config = dict(
    num_attention_heads=10,
    num_key_value_heads=1,
    init_std_o=0.0208,
    lr_head=0.00677,
    schedule='wsd',
    decay_fraction=0.824,
    decay_shape='pow',
    final_lr_fraction=0.0,
    max_seq_len=512,
    train_tokens=424500000,
)
Each number is 50 + 12 x the weight over its row's rms, rounded and kept within 0 to 99. Layers, rows and columns count from 0. The size before them is the row's rms in percent of the matrix's.

# up: layer 12 MLP up, 1280x320, rms 0.0904, rows 490-532, columns 0-79
# down: layer 12 MLP down (transposed), 1280x320, rms 0.0451, rows 490-531, columns 0-79
up490 118:65 33 36 54 68 56 62 63 51 34 52 61 62 46 48 53 47 70 55 61 44 51 55 50 44 50 67 55 69 44 65 33 53 50 54 54 46 47 73 38 46 26 36 61 51 47 48 29 59 56 57 57 46 61 45 41 36 44 40 72 56 60 52 44 49 23 60 33 47 25 49 41 46 49 51 25 60 40 55 52
down490 119:60 40 31 35 43 80 37 46 66 38 34 48 40 52 35 67 57 51 35 61 42 46 49 56 45 49 54 47 33 44 24 52 38 59 44 63 40 49 42 54 59 42 66 51 63 29 46 40 43 63 35 38 50 43 56 53 51 65 34 71 43 47 41 38 63 49 56 50 73 46 25 40 62 52 45 47 46 47 60 63
up491 132:54 40 57 38 65 57 36 29 39 42 43 44 44 42 59 55 62 53 50 41 37 37 27 39 76 64 59 63 55 32 49 45 56 52 44 74 56 50 44 46 49 59 49 42 67 64 33 53 55 54 23 50 47 43 39 32 54 49 41 50 54 71 49 37 50 57 58 49 60 09 58 48 22 48 66 59 60 47 49 49
down491 117:55 59 36 48 39 37 56 43 75 55 34 43 42 59 52 46 38 43 40 46 43 42 52 45 53 67 70 61 51 61 55 60 34 51 58 57 59 41 52 36 50 27 55 54 27 36 50 50 40 51 60 47 46 74 55 69 38 56 57 44 38 59 60 45 38 21 51 33 47 63 56 51 38 44 58 58 48 53 54 51
up492 131:50 54 54 60 34 26 47 57 60 42 37 60 43 86 52 52 49 39 64 46 71 36 23 58 40 52 36 53 47 56 60 60 52 54 52 45 74 52 53 37 63 54 51 47 33 48 33 59 47 65 58 55 44 48 56 43 42 65 65 33 36 67 53 34 75 34 41 30 64 38 45 50 41 50 49 44 56 49 51 49
down492 124:59 46 52 43 42 62 49 71 33 64 40 38 55 47 48 42 60 52 36 65 43 45 42 65 63 58 60 46 51 55 42 62 61 49 42 47 63 59 39 48 43 33 61 53 51 63 45 62 51 26 45 51 59 10 42 64 55 61 31 53 45 55 82 33 27 60 48 54 55 39 00 48 26 61 53 47 25 39 36 28
up493 119:71 59 54 37 60 47 50 49 52 34 72 43 44 44 56 44 45 51 63 52 64 67 24 49 64 61 49 44 45 39 45 37 64 51 48 43 37 40 28 58 50 37 75 45 49 63 44 31 31 70 38 34 43 55 53 61 34 46 51 60 72 28 54 33 56 56 61 47 61 40 52 51 36 52 36 66 64 45 45 24
down493 120:49 32 24 51 55 63 61 37 49 80 36 42 54 41 67 72 43 70 35 66 66 47 52 46 66 52 50 41 49 37 64 39 37 49 32 55 41 46 62 51 37 53 42 65 30 52 56 49 64 43 46 62 42 61 47 45 61 69 63 39 48 33 52 46 71 41 56 52 43 45 49 48 41 36 44 48 56 48 79 64
up494 118:63 69 62 67 59 60 39 55 55 65 34 49 59 79 48 37 27 45 57 48 54 51 48 69 50 37 55 56 33 46 47 38 77 48 23 59 50 55 59 58 70 74 41 58 61 68 46 40 61 65 42 56 52 44 59 43 56 50 79 84 49 44 50 45 70 53 57 40 58 45 36 51 58 45 70 54 33 52 58 40
down494 111:32 64 54 51 57 19 57 67 45 57 58 54 43 59 44 59 67 45 49 29 52 44 49 58 43 53 34 43 61 58 36 54 47 48 55 58 48 54 61 41 43 35 67 69 50 31 42 42 31 55 53 43 65 50 51 51 43 34 41 40 49 45 33 65 23 40 37 56 49 62 82 40 64 38 33 31 55 68 65 56
up495 008:50 58 57 40 47 64 28 47 41 36 20 51 38 29 34 37 36 56 41 48 49 62 34 41 40 60 58 42 59 62 60 43 63 57 66 66 48 48 62 45 62 43 65 62 51 48 48 63 54 57 24 40 69 44 47 67 52 55 46 72 59 54 40 50 54 49 31 64 55 21 58 65 45 56 45 49 50 44 37 39
down495 007:36 39 58 34 47 57 63 53 69 67 53 48 54 42 54 48 45 64 42 43 66 57 45 67 39 39 36 61 54 46 61 56 36 68 55 23 57 40 54 11 52 45 42 73 40 66 46 55 60 70 69 45 40 50 52 57 41 41 56 55 44 58 57 43 39 58 67 42 42 64 59 43 43 41 34 20 41 51 56 40
up496 024:74 46 48 59 58 51 58 60 56 41 31 22 37 55 58 29 53 37 80 60 68 40 47 44 70 78 46 81 59 58 52 42 68 66 27 49 54 77 53 67 69 51 52 66 47 41 54 54 58 42 28 54 35 66 62 55 33 52 61 48 54 47 60 57 22 48 48 42 59 40 50 61 44 43 62 50 50 48 54 71
down496 024:64 53 49 60 55 52 54 28 57 37 43 39 51 38 54 47 45 42 53 54 56 38 47 36 73 60 43 40 57 29 71 43 49 44 62 44 31 39 37 43 65 68 39 47 37 40 39 45 43 49 41 42 41 37 56 61 36 43 47 35 60 37 49 62 19 47 40 55 41 43 99 37 42 37 73 55 36 42 56 75
up497 110:26 35 47 61 55 63 56 58 58 44 48 54 37 27 53 68 53 51 61 48 57 65 53 61 45 44 61 47 58 53 59 45 71 68 50 48 38 59 40 40 65 33 53 46 49 61 51 56 37 35 60 34 22 46 42 53 42 42 30 41 57 65 62 76 56 38 54 67 50 46 49 65 38 35 42 50 56 64 31 28
down497 106:54 53 36 38 62 70 44 76 53 50 64 38 46 62 58 48 56 52 54 36 51 38 47 47 68 56 51 75 62 43 58 79 70 57 53 34 37 36 53 57 72 57 61 61 40 56 42 63 46 42 45 46 53 49 57 35 59 49 52 34 48 53 23 77 66 58 51 47 65 70 26 33 45 62 31 51 39 42 60 29
up498 121:71 50 50 37 42 41 60 32 68 48 47 69 74 59 42 66 32 31 43 49 46 57 60 40 37 62 41 52 66 56 51 65 49 34 56 35 37 49 44 64 33 51 31 49 50 39 51 40 52 76 39 52 56 53 46 38 41 43 42 55 56 36 70 50 51 56 36 53 44 41 65 32 57 50 63 51 43 50 59 55
down498 122:64 32 42 44 40 54 20 82 35 50 40 43 52 76 33 80 79 60 26 65 44 50 53 59 49 39 63 46 31 41 55 56 44 47 60 57 46 42 75 46 63 49 42 41 54 55 52 45 58 62 45 48 46 64 75 58 75 57 72 51 44 60 53 47 43 26 40 36 33 33 46 49 36 46 40 49 55 34 45 59
up499 083:40 37 46 85 48 82 67 64 49 77 55 56 42 48 62 24 59 52 41 54 48 42 55 52 41 43 37 67 57 73 60 48 58 59 68 29 47 35 32 44 48 36 53 57 46 44 49 53 46 55 55 62 45 32 49 56 66 38 49 77 58 40 37 34 83 50 66 43 53 39 52 57 57 30 41 48 49 56 39 58
down499 081:44 44 43 60 54 51 60 51 57 64 45 42 50 59 42 57 39 36 49 37 29 53 51 59 39 63 29 77 45 68 66 42 52 45 62 52 34 45 67 35 21 51 46 40 53 35 61 46 46 36 58 57 33 62 74 48 20 83 41 58 70 48 38 48 53 51 51 43 36 52 55 52 51 38 53 36 64 65 35 44
up500 137:54 50 59 48 57 52 39 51 55 57 57 57 59 47 59 64 56 38 36 41 47 62 49 62 47 34 42 33 64 51 32 49 51 58 47 43 32 40 60 54 66 60 46 27 58 51 48 53 54 39 35 46 33 56 32 46 49 34 52 57 50 54 57 33 54 64 46 67 39 41 52 29 50 63 56 22 52 56 45 32
down500 140:43 46 40 43 50 54 49 50 49 71 77 38 34 53 45 47 47 60 55 44 67 31 39 52 53 63 50 61 46 62 58 50 41 40 49 67 41 82 53 60 52 59 34 53 31 49 39 35 47 30 54 54 38 55 56 51 35 52 52 46 55 56 40 52 37 42 56 54 38 45 69 31 52 46 47 28 45 58 49 72
up501 009:63 53 60 57 42 39 33 26 54 53 51 43 46 63 51 27 44 46 45 66 66 65 42 57 47 43 49 82 58 39 43 52 59 26 29 78 55 33 37 49 52 36 48 46 58 40 40 42 57 58 51 58 50 49 28 64 43 62 32 63 41 64 53 54 68 68 46 62 30 51 31 28 67 40 32 64 65 59 58 45
down501 009:53 58 50 48 53 57 48 37 56 46 45 52 56 52 22 42 44 43 50 45 47 67 29 44 59 50 53 41 34 46 58 82 53 48 53 58 54 33 38 60 59 57 63 43 46 36 44 55 57 61 45 49 51 41 49 69 77 30 68 70 57 59 49 51 36 29 32 57 40 67 55 71 57 66 60 61 70 51 59 52
up502 106:67 40 38 22 64 49 27 41 46 39 53 26 61 50 62 38 46 66 57 60 53 47 42 38 56 44 31 55 57 76 69 62 53 23 41 65 55 40 59 62 50 36 51 34 71 39 45 52 52 61 20 59 45 37 54 45 83 46 40 49 31 55 57 46 59 26 64 56 47 37 52 34 50 75 69 41 65 64 31 41
down502 105:73 51 26 53 43 45 65 55 62 45 74 42 41 60 48 62 45 71 58 38 72 45 41 53 40 40 55 54 32 54 49 37 61 40 52 78 71 52 52 57 56 70 52 68 66 71 85 48 48 50 62 35 62 45 34 36 60 35 34 35 39 45 49 80 64 54 31 49 58 54 74 65 53 41 31 54 44 38 48 42
up503 092:48 60 73 46 39 61 44 59 51 66 46 40 40 36 51 56 23 46 54 58 59 52 57 54 39 53 61 82 72 46 55 57 69 53 34 68 46 24 28 56 68 63 47 54 62 45 52 63 59 44 21 74 48 34 41 40 56 63 36 47 48 51 43 47 55 41 69 20 47 53 43 55 54 63 63 31 46 64 46 48
down503 090:57 38 36 30 44 39 51 52 48 56 39 36 38 48 49 60 50 65 50 40 43 52 52 56 46 35 37 43 78 70 43 47 61 57 57 48 29 61 56 54 41 45 67 66 51 42 57 55 49 45 65 57 51 43 47 48 47 45 52 59 53 49 58 67 47 62 46 54 54 72 54 48 61 47 63 59 62 64 35 54
up504 098:43 41 29 43 47 23 42 75 50 47 53 67 56 61 39 48 53 59 47 29 42 70 64 75 55 66 44 51 48 68 33 46 70 22 36 44 36 63 67 69 58 49 41 55 51 54 64 53 39 50 37 66 54 27 35 59 56 58 46 41 38 54 66 45 36 52 51 74 34 55 54 55 53 40 69 55 71 57 60 44
down504 097:56 48 41 39 29 54 34 45 51 63 83 37 61 77 51 54 30 42 49 51 47 75 42 64 65 39 59 48 57 44 57 59 63 62 51 40 31 79 52 52 45 39 46 40 65 40 61 67 34 56 52 34 34 33 71 51 41 43 43 54 52 37 52 56 41 43 61 66 69 61 80 68 42 63 50 43 54 46 79 79
up505 094:42 29 46 54 54 49 47 63 51 40 45 50 73 37 49 57 49 66 56 61 46 45 54 44 49 47 39 83 49 57 62 58 53 50 60 54 50 53 43 62 38 63 56 59 47 64 35 83 55 42 66 59 72 41 59 49 66 56 36 63 49 58 67 13 38 47 45 51 47 48 45 54 67 36 64 50 46 53 39 67
down505 092:60 82 41 46 54 23 41 52 57 55 59 48 33 25 27 68 60 30 55 44 56 36 55 41 50 59 36 39 70 45 64 42 44 31 45 57 57 71 53 34 42 50 43 67 63 49 29 49 52 65 43 46 54 71 51 32 48 56 26 43 49 47 41 58 29 72 61 33 56 27 68 45 64 64 48 60 54 47 68 42
up506 108:66 44 44 52 43 50 68 25 68 35 42 50 53 53 41 44 53 40 38 48 48 37 46 44 26 68 43 64 52 68 52 47 37 47 41 74 38 63 55 43 45 56 25 53 34 32 65 55 42 73 55 61 61 42 54 39 61 31 54 61 56 37 63 40 48 56 61 43 43 30 59 25 47 61 72 44 63 54 48 52
down506 099:55 59 26 68 65 52 58 65 37 50 74 45 47 42 51 64 39 65 62 55 52 56 62 37 63 37 63 37 61 42 37 55 49 42 47 62 51 30 36 38 36 40 51 37 37 45 44 43 44 66 50 40 43 55 32 37 35 52 43 61 53 40 54 46 70 32 62 56 50 72 41 60 48 60 42 53 34 46 49 68
up507 014:36 53 53 39 52 62 49 62 58 53 57 72 50 69 49 65 63 46 56 61 61 47 54 47 52 71 58 45 64 45 36 63 56 34 53 47 75 77 56 65 28 44 44 49 55 58 62 30 46 43 78 61 43 49 45 50 64 13 53 53 47 38 53 67 54 46 56 60 48 43 46 41 47 43 23 45 57 40 41 52
down507 013:49 64 54 60 81 51 55 51 61 39 53 58 42 84 50 45 47 49 51 41 64 71 66 70 45 26 43 51 59 48 51 58 54 42 47 36 40 48 56 57 33 42 36 50 30 32 44 57 34 67 50 44 55 69 41 50 48 49 31 46 31 17 47 31 46 58 58 22 58 58 71 74 38 27 50 48 48 55 65 35
up508 131:73 48 62 55 43 54 38 68 42 51 32 49 64 46 36 35 44 56 61 66 46 50 46 54 43 38 48 39 48 53 45 61 64 45 62 49 57 58 41 34 42 53 34 49 53 51 59 49 38 35 37 62 49 58 63 39 48 52 57 44 42 51 31 59 25 68 51 65 52 46 66 54 49 60 59 39 66 43 44 61
down508 125:71 29 61 47 61 46 43 29 76 38 62 34 60 36 54 54 36 59 53 59 59 36 51 45 76 53 44 55 60 42 59 54 57 57 58 61 55 27 13 61 58 59 59 60 50 55 61 44 78 32 58 48 52 50 58 49 60 46 52 63 52 60 67 33 64 61 20 39 37 68 37 59 49 41 61 48 45 48 67 32
up509 109:41 39 49 35 21 62 67 49 50 62 69 52 62 44 52 52 35 29 45 19 42 46 30 60 55 64 47 33 70 58 35 56 68 58 47 45 59 64 56 18 63 66 49 57 56 58 56 38 37 45 69 42 74 53 56 39 62 47 65 47 44 54 52 37 52 38 43 30 48 41 49 54 64 62 43 46 58 68 32 63
down509 121:57 48 56 44 71 57 49 43 58 44 38 51 20 58 26 54 53 45 43 57 32 78 58 54 56 43 72 65 56 33 62 58 41 70 39 46 47 44 45 71 68 38 55 37 52 34 66 46 56 54 68 50 63 57 46 66 51 44 57 40 46 61 75 48 41 47 46 43 51 66 69 50 73 48 49 51 64 46 50 48
up510 071:66 62 37 49 35 47 53 65 53 41 55 47 62 43 35 53 53 29 55 44 48 23 67 49 50 52 50 54 34 56 53 68 57 37 37 47 55 49 51 65 54 61 28 66 43 59 49 51 52 40 76 50 63 62 57 72 35 43 39 60 56 48 53 41 71 50 32 46 39 62 51 40 60 53 58 48 46 57 42 56
down510 065:44 66 49 64 66 40 75 48 34 57 37 39 28 60 47 38 51 61 57 68 55 73 46 64 33 58 63 54 56 67 68 27 39 52 40 42 49 47 49 51 59 60 61 37 35 44 65 58 48 53 61 59 55 31 46 36 44 57 69 54 39 48 48 55 62 60 63 46 57 60 71 55 57 41 52 44 53 62 32 42
up511 111:69 43 58 43 43 73 45 49 37 52 38 60 49 64 65 40 64 68 66 27 41 56 64 53 40 35 45 65 52 31 57 43 49 40 62 54 46 40 29 36 59 70 72 47 43 48 38 35 60 46 40 54 55 47 26 40 58 47 73 50 43 36 49 66 68 50 36 56 43 37 52 45 38 53 42 50 43 51 56 44
down511 112:37 53 41 46 28 32 43 49 71 37 76 68 48 60 51 29 41 58 57 39 78 53 40 62 59 27 50 54 70 41 51 64 58 37 91 38 63 52 42 35 42 31 80 39 65 39 53 62 47 62 57 27 42 43 46 47 56 44 43 70 46 44 58 31 55 41 49 61 53 65 41 49 51 45 50 56 42 45 53 72
up512 098:43 60 34 42 54 57 35 64 35 35 44 47 50 31 49 55 62 38 50 32 28 44 20 39 43 65 68 52 41 57 64 46 52 36 54 37 44 62 38 35 32 49 81 67 31 22 43 56 55 44 82 51 49 51 40 44 60 31 45 52 54 38 30 59 75 49 39 45 66 37 39 46 59 39 23 55 54 52 47 51
down512 107:57 67 55 35 58 57 57 51 44 66 32 64 51 38 54 53 53 25 43 49 41 26 46 36 56 72 53 49 44 46 51 38 31 54 49 32 55 56 64 54 54 57 32 54 65 49 64 30 76 43 60 53 36 42 31 15 51 47 61 55 40 50 54 38 37 44 76 45 46 49 70 40 50 55 39 32 45 49 44 62
up513 093:56 65 52 65 63 32 56 41 62 43 51 54 51 41 27 68 61 39 72 47 36 48 31 50 59 63 58 58 63 25 61 68 52 38 42 31 42 61 44 76 52 50 65 21 70 62 49 44 57 49 45 43 55 51 61 67 34 58 24 34 51 34 62 46 63 39 55 55 53 43 56 69 56 40 42 32 50 24 49 61
down513 093:51 44 38 57 44 32 47 72 56 64 62 71 64 40 57 47 31 39 61 63 42 63 45 32 58 45 46 70 46 41 48 44 73 59 36 47 60 36 39 45 40 62 28 44 62 42 52 39 48 24 71 57 32 68 57 50 65 60 64 47 53 49 64 65 68 68 46 54 47 41 44 77 50 26 40 53 49 55 55 57
up514 098:64 57 43 28 66 80 42 63 72 62 60 31 42 60 49 35 34 61 62 40 62 76 49 37 50 69 36 51 53 62 45 61 44 49 49 56 47 62 66 61 45 47 51 51 52 61 46 62 47 33 53 33 33 46 63 51 38 44 57 36 69 47 52 47 49 58 72 47 27 55 56 57 39 60 36 59 30 37 48 54
down514 095:47 40 19 37 37 39 65 51 46 51 63 39 54 69 49 59 60 49 30 64 44 53 57 67 76 74 36 58 41 40 69 52 31 40 42 69 40 40 47 36 71 56 54 57 59 50 37 41 56 56 37 51 45 54 42 59 46 52 51 21 60 81 50 46 31 43 60 57 53 54 50 34 45 54 42 54 50 57 49 61
up515 090:32 50 42 78 47 74 53 19 42 73 47 52 41 53 49 44 61 66 45 33 49 35 42 49 57 32 47 51 41 43 36 66 48 64 63 47 49 48 52 38 51 77 55 42 52 54 39 70 44 56 51 62 40 65 38 45 39 47 62 46 43 57 35 52 47 58 70 19 58 63 36 62 48 64 41 27 55 72 38 50
down515 083:61 85 40 30 30 32 63 41 47 48 61 60 63 58 78 54 64 46 66 40 35 59 56 45 63 56 50 64 49 48 52 68 50 42 55 46 56 59 60 62 44 34 47 66 65 45 67 54 52 58 40 44 63 53 70 43 57 43 60 55 41 69 51 61 65 31 42 61 53 43 41 41 53 39 61 76 36 54 45 35
up516 059:54 39 66 40 51 23 66 38 41 73 73 50 52 62 46 27 66 57 47 66 52 67 68 51 45 64 38 45 37 55 46 66 46 69 78 53 80 37 21 24 33 52 53 65 66 78 32 47 47 50 49 51 57 46 49 55 75 45 36 68 55 50 32 42 51 56 57 47 50 70 58 57 27 61 48 37 57 47 49 36
down516 055:54 60 52 36 68 53 55 56 60 43 54 44 68 71 59 54 54 49 37 56 31 64 30 46 52 48 18 68 34 53 64 59 42 00 54 61 44 54 58 54 63 47 41 46 52 58 32 42 59 47 54 41 29 41 53 39 22 62 52 62 35 51 59 41 32 56 41 67 49 49 60 78 52 50 47 50 56 55 42 66
up517 107:52 57 43 30 71 30 50 40 62 58 50 37 33 55 36 51 46 42 47 47 50 51 48 48 77 37 36 45 26 32 67 47 42 49 52 54 47 48 47 49 74 55 35 49 55 38 64 62 63 43 36 65 55 72 67 55 47 42 64 60 41 57 65 45 50 92 57 60 34 18 67 45 68 44 48 46 40 64 33 40
down517 101:62 52 45 62 67 41 45 63 46 33 47 49 56 66 43 56 56 56 40 18 58 63 52 37 34 43 42 39 58 38 68 53 49 54 26 48 68 64 50 33 38 35 53 56 46 56 37 51 61 49 39 56 68 46 46 38 40 52 26 32 42 42 76 41 51 54 30 51 68 56 28 49 26 55 49 55 40 45 64 27
up518 094:71 58 59 53 36 31 58 60 48 47 55 38 40 63 32 48 41 40 29 53 73 50 61 59 46 64 30 54 60 72 59 53 50 47 51 57 71 64 51 64 43 45 32 48 62 49 48 58 32 38 52 61 56 51 43 43 49 41 31 51 75 75 44 36 63 57 40 52 65 50 54 59 41 77 65 67 50 56 64 60
down518 106:57 42 35 80 36 46 58 45 48 54 61 46 35 42 27 70 42 61 49 32 26 63 35 55 41 50 06 64 37 54 63 65 52 67 70 44 57 30 60 61 57 44 41 53 34 46 40 31 52 66 59 43 44 71 41 47 34 53 37 43 61 51 48 68 51 67 52 52 71 56 55 63 39 61 55 38 62 63 48 49
up519 057:66 46 42 57 54 62 36 49 52 52 53 41 49 46 47 62 22 59 41 49 45 63 61 59 42 59 48 55 53 64 35 32 45 53 70 37 70 47 38 55 67 53 49 31 56 64 67 36 43 62 63 38 62 64 65 46 48 45 53 52 57 67 51 60 42 63 67 57 59 51 63 49 45 47 74 35 60 52 54 64
down519 053:48 47 52 31 54 34 74 55 69 39 47 68 57 54 29 18 52 64 46 46 63 59 68 40 50 59 56 50 74 34 48 46 65 64 58 63 54 34 45 58 36 55 40 46 63 40 65 53 63 25 56 44 47 42 63 68 58 61 44 26 56 54 50 56 56 60 36 48 46 35 64 59 67 39 38 47 27 70 34 43
up520 123:47 67 43 51 58 57 38 62 51 43 50 43 61 62 52 61 55 45 45 29 40 70 53 59 54 50 75 73 36 45 56 24 39 37 30 65 73 42 54 32 67 57 59 56 70 49 60 46 47 47 35 49 68 27 56 42 44 53 59 38 49 36 64 51 50 46 56 33 58 36 61 31 57 57 32 83 59 54 60 51
down520 108:60 62 53 47 61 45 37 44 58 43 51 59 34 69 67 41 40 71 50 54 52 60 56 63 36 41 41 41 61 32 61 47 68 50 57 50 74 65 42 58 20 42 53 46 46 50 66 57 57 69 42 31 64 63 45 43 62 51 46 58 52 50 45 32 34 32 38 67 56 52 41 52 45 54 56 14 33 37 44 52
up521 053:51 66 41 69 53 39 48 33 60 14 53 51 57 70 57 74 18 51 47 55 54 33 63 37 66 44 50 58 36 28 48 39 78 41 46 46 25 54 34 45 65 38 47 54 60 53 34 52 47 34 59 30 38 38 42 48 54 38 35 29 33 69 42 52 45 57 53 58 50 50 46 69 45 20 12 41 54 54 50 61
down521 050:61 41 40 46 36 71 50 48 38 66 33 45 45 21 42 61 71 48 40 65 44 41 43 52 30 47 47 45 48 59 47 61 38 31 37 44 74 35 52 38 55 74 68 54 51 34 70 45 76 65 54 55 43 71 66 59 46 56 59 71 69 55 41 73 70 61 50 64 60 28 29 21 38 51 61 73 60 62 54 49
up522 021:43 39 37 48 44 58 49 61 45 47 44 61 53 34 35 59 52 57 46 42 42 39 58 66 40 29 48 60 60 33 48 38 48 56 48 45 58 45 46 33 75 42 67 55 59 63 56 30 65 48 30 64 46 46 54 56 51 51 40 67 46 45 48 47 52 54 48 54 77 49 45 58 67 68 49 45 32 51 54 43
down522 022:41 64 67 40 43 39 43 22 74 54 33 35 28 55 57 36 41 45 53 52 59 59 30 63 50 56 57 34 46 50 40 86 42 40 54 50 38 61 45 62 63 37 53 28 44 38 62 61 40 62 74 53 32 47 65 59 49 34 61 38 50 40 58 51 57 47 48 53 27 55 72 44 40 39 59 55 48 56 33 47
up523 124:55 72 38 62 38 70 60 45 50 45 33 60 39 51 41 40 48 51 45 71 50 63 51 63 48 39 41 27 44 39 44 73 33 42 51 46 23 26 65 46 64 50 41 31 52 66 47 56 82 45 61 51 54 50 68 49 45 36 58 33 36 40 42 44 56 59 61 38 51 52 60 57 50 48 54 43 45 68 33 50
down523 120:48 56 63 51 62 37 41 57 60 52 72 38 44 59 55 56 29 54 52 55 67 48 39 50 65 56 47 67 49 52 33 63 29 35 57 73 54 48 32 66 42 66 56 55 43 64 33 47 70 44 36 44 51 47 53 60 45 61 41 45 65 73 42 46 24 40 31 50 66 30 53 66 54 54 24 58 49 33 42 78
up524 099:24 54 72 41 53 69 46 23 27 62 63 45 42 37 42 56 49 49 43 63 35 12 53 53 54 74 53 51 49 44 69 59 52 60 39 49 53 68 50 42 39 25 55 81 62 48 32 38 28 55 53 69 50 58 66 39 43 34 68 56 59 58 52 66 75 45 39 44 49 65 37 52 33 44 51 68 44 47 67 52
down524 093:43 69 60 65 61 24 40 90 38 46 53 57 63 68 39 46 65 61 55 49 45 59 33 68 36 68 35 48 54 52 43 50 62 64 25 31 56 49 44 44 44 42 47 38 45 48 47 52 33 52 62 56 59 39 37 48 57 72 59 50 68 35 48 50 42 43 49 44 52 67 64 45 33 51 59 42 52 48 54 47
up525 043:43 66 37 58 33 58 25 46 52 54 51 41 55 49 50 46 60 77 56 53 66 52 28 44 43 53 36 50 54 40 74 65 66 50 39 46 58 45 54 70 43 50 51 46 60 45 56 57 45 32 68 49 73 61 46 46 36 59 55 41 76 58 58 37 70 47 62 30 69 70 63 38 45 39 51 47 51 33 48 58
down525 045:49 68 46 50 54 75 68 47 50 54 53 74 70 70 24 61 37 92 81 63 43 36 45 45 53 58 57 52 54 36 43 61 37 47 48 46 57 48 57 58 56 44 46 61 67 35 48 55 64 43 40 64 56 57 54 59 62 69 61 35 34 52 73 52 59 58 66 38 66 61 58 65 41 44 70 57 52 30 51 52
up526 111:73 44 54 23 64 54 44 59 60 72 64 28 42 48 72 25 38 51 33 40 38 42 55 47 70 58 45 34 63 54 36 49 54 40 61 54 51 54 63 37 57 52 52 30 63 55 50 52 52 68 40 33 56 44 49 58 69 40 63 50 39 43 51 21 36 39 43 67 44 61 59 40 66 51 35 65 34 60 43 39
down526 113:60 55 49 56 53 56 51 42 53 48 47 49 59 36 37 35 56 39 38 52 52 33 64 47 40 31 46 44 43 41 20 57 30 58 15 34 53 38 46 15 53 59 48 40 48 52 51 50 63 51 68 60 34 59 43 45 50 54 47 44 22 61 34 49 45 63 50 35 39 47 93 70 57 58 42 46 37 50 77 58
up527 112:51 58 45 43 42 59 52 43 67 32 37 44 53 42 43 37 69 67 16 51 42 43 57 76 54 41 50 56 66 45 44 44 49 43 42 57 39 44 40 52 62 40 59 54 44 51 53 52 44 30 42 41 63 69 69 66 46 60 68 36 50 51 51 66 31 66 52 54 42 46 46 52 67 61 55 55 47 55 45 66
down527 115:47 38 62 41 54 50 54 54 46 54 61 34 44 50 40 47 55 54 44 59 42 58 54 33 51 55 52 70 37 64 49 34 65 54 35 34 61 67 80 51 53 50 22 73 41 34 44 55 48 67 52 59 29 63 22 62 62 45 53 43 65 51 49 52 53 64 47 36 57 57 74 62 39 47 67 52 57 72 49 28
up528 064:40 47 44 43 33 60 53 46 65 36 65 49 73 45 50 41 37 69 57 35 64 58 47 58 52 35 45 28 61 54 45 48 55 36 59 60 50 63 58 30 45 52 32 35 52 71 32 40 56 36 36 72 54 58 40 57 39 53 45 39 65 37 22 42 60 63 43 59 46 56 67 56 48 54 48 56 31 50 55 54
down528 061:59 49 72 52 34 51 36 46 71 47 61 22 49 54 60 43 65 58 42 56 45 88 50 39 57 48 41 34 61 51 57 67 39 56 50 33 68 44 46 44 47 63 29 55 43 33 46 42 44 45 41 54 41 51 54 30 57 44 35 47 64 54 47 56 46 55 40 36 60 42 64 47 45 38 72 48 50 48 68 67
up529 092:56 45 55 34 54 44 65 36 56 61 57 37 54 60 45 44 59 39 57 47 54 60 41 63 49 50 56 71 46 58 47 57 47 75 37 57 50 80 52 44 50 47 23 32 38 56 58 40 67 77 19 57 54 53 53 39 51 39 53 42 63 48 38 18 62 48 44 40 39 31 53 51 49 33 57 38 50 29 42 35
down529 100:45 48 41 23 22 45 48 23 48 56 64 65 53 25 62 66 55 40 42 49 65 52 46 72 61 49 54 46 51 38 44 70 28 38 51 53 38 62 42 29 54 49 68 66 69 59 52 47 67 57 34 50 41 46 50 40 40 29 65 43 60 51 39 63 47 66 29 58 62 39 34 64 48 63 59 63 55 46 58 61
up530 110:40 38 55 42 50 37 67 48 50 31 45 59 51 55 41 47 51 44 32 57 45 37 47 74 43 36 57 74 47 73 60 70 52 57 39 51 65 67 54 67 45 41 59 58 51 55 37 40 51 46 67 30 65 51 26 51 44 63 58 42 16 34 50 51 41 54 57 55 28 32 56 36 49 48 57 42 45 28 42 61
down530 104:65 59 55 40 45 61 14 66 65 46 40 45 46 77 58 55 24 59 72 51 61 61 34 57 56 32 34 49 36 47 65 26 58 42 52 58 64 54 78 26 36 41 66 38 56 43 28 37 28 57 67 35 47 58 55 34 51 39 67 37 72 26 52 40 62 55 51 40 53 63 36 39 66 70 46 42 42 45 24 39
up531 055:47 42 52 35 55 38 50 63 55 34 66 38 55 63 61 49 37 48 46 14 56 39 36 45 42 58 42 49 54 58 65 31 21 41 59 57 51 64 52 51 48 42 63 27 60 51 19 44 48 39 62 38 71 57 34 65 62 56 49 65 49 56 43 30 55 56 49 38 40 54 74 72 55 38 41 39 62 56 63 43
down531 055:46 61 54 53 52 32 54 44 62 26 39 44 55 47 39 62 46 46 48 24 51 46 49 27 46 40 44 53 60 57 53 63 35 52 54 51 44 52 51 58 33 35 71 72 49 69 51 33 52 21 43 34 48 61 50 57 62 54 61 68 44 50 60 56 80 49 56 23 57 53 60 55 48 59 50 57 65 53 33 52
up532 122:50 31 50 45 42 38 33 53 37 46 60 61 46 54 83 29 47 67 31 48 33 53 61 62 66 34 47 49 64 65 45 45 41 53 44 64 44 36 51 51 47 56 49 50 41 72 51 44 35 55 34 43 48 76 70 46 30 54 35 37 51 57 57 52 31 31 40 51 19 58 50 59 58 55 41 68 44 61 42 45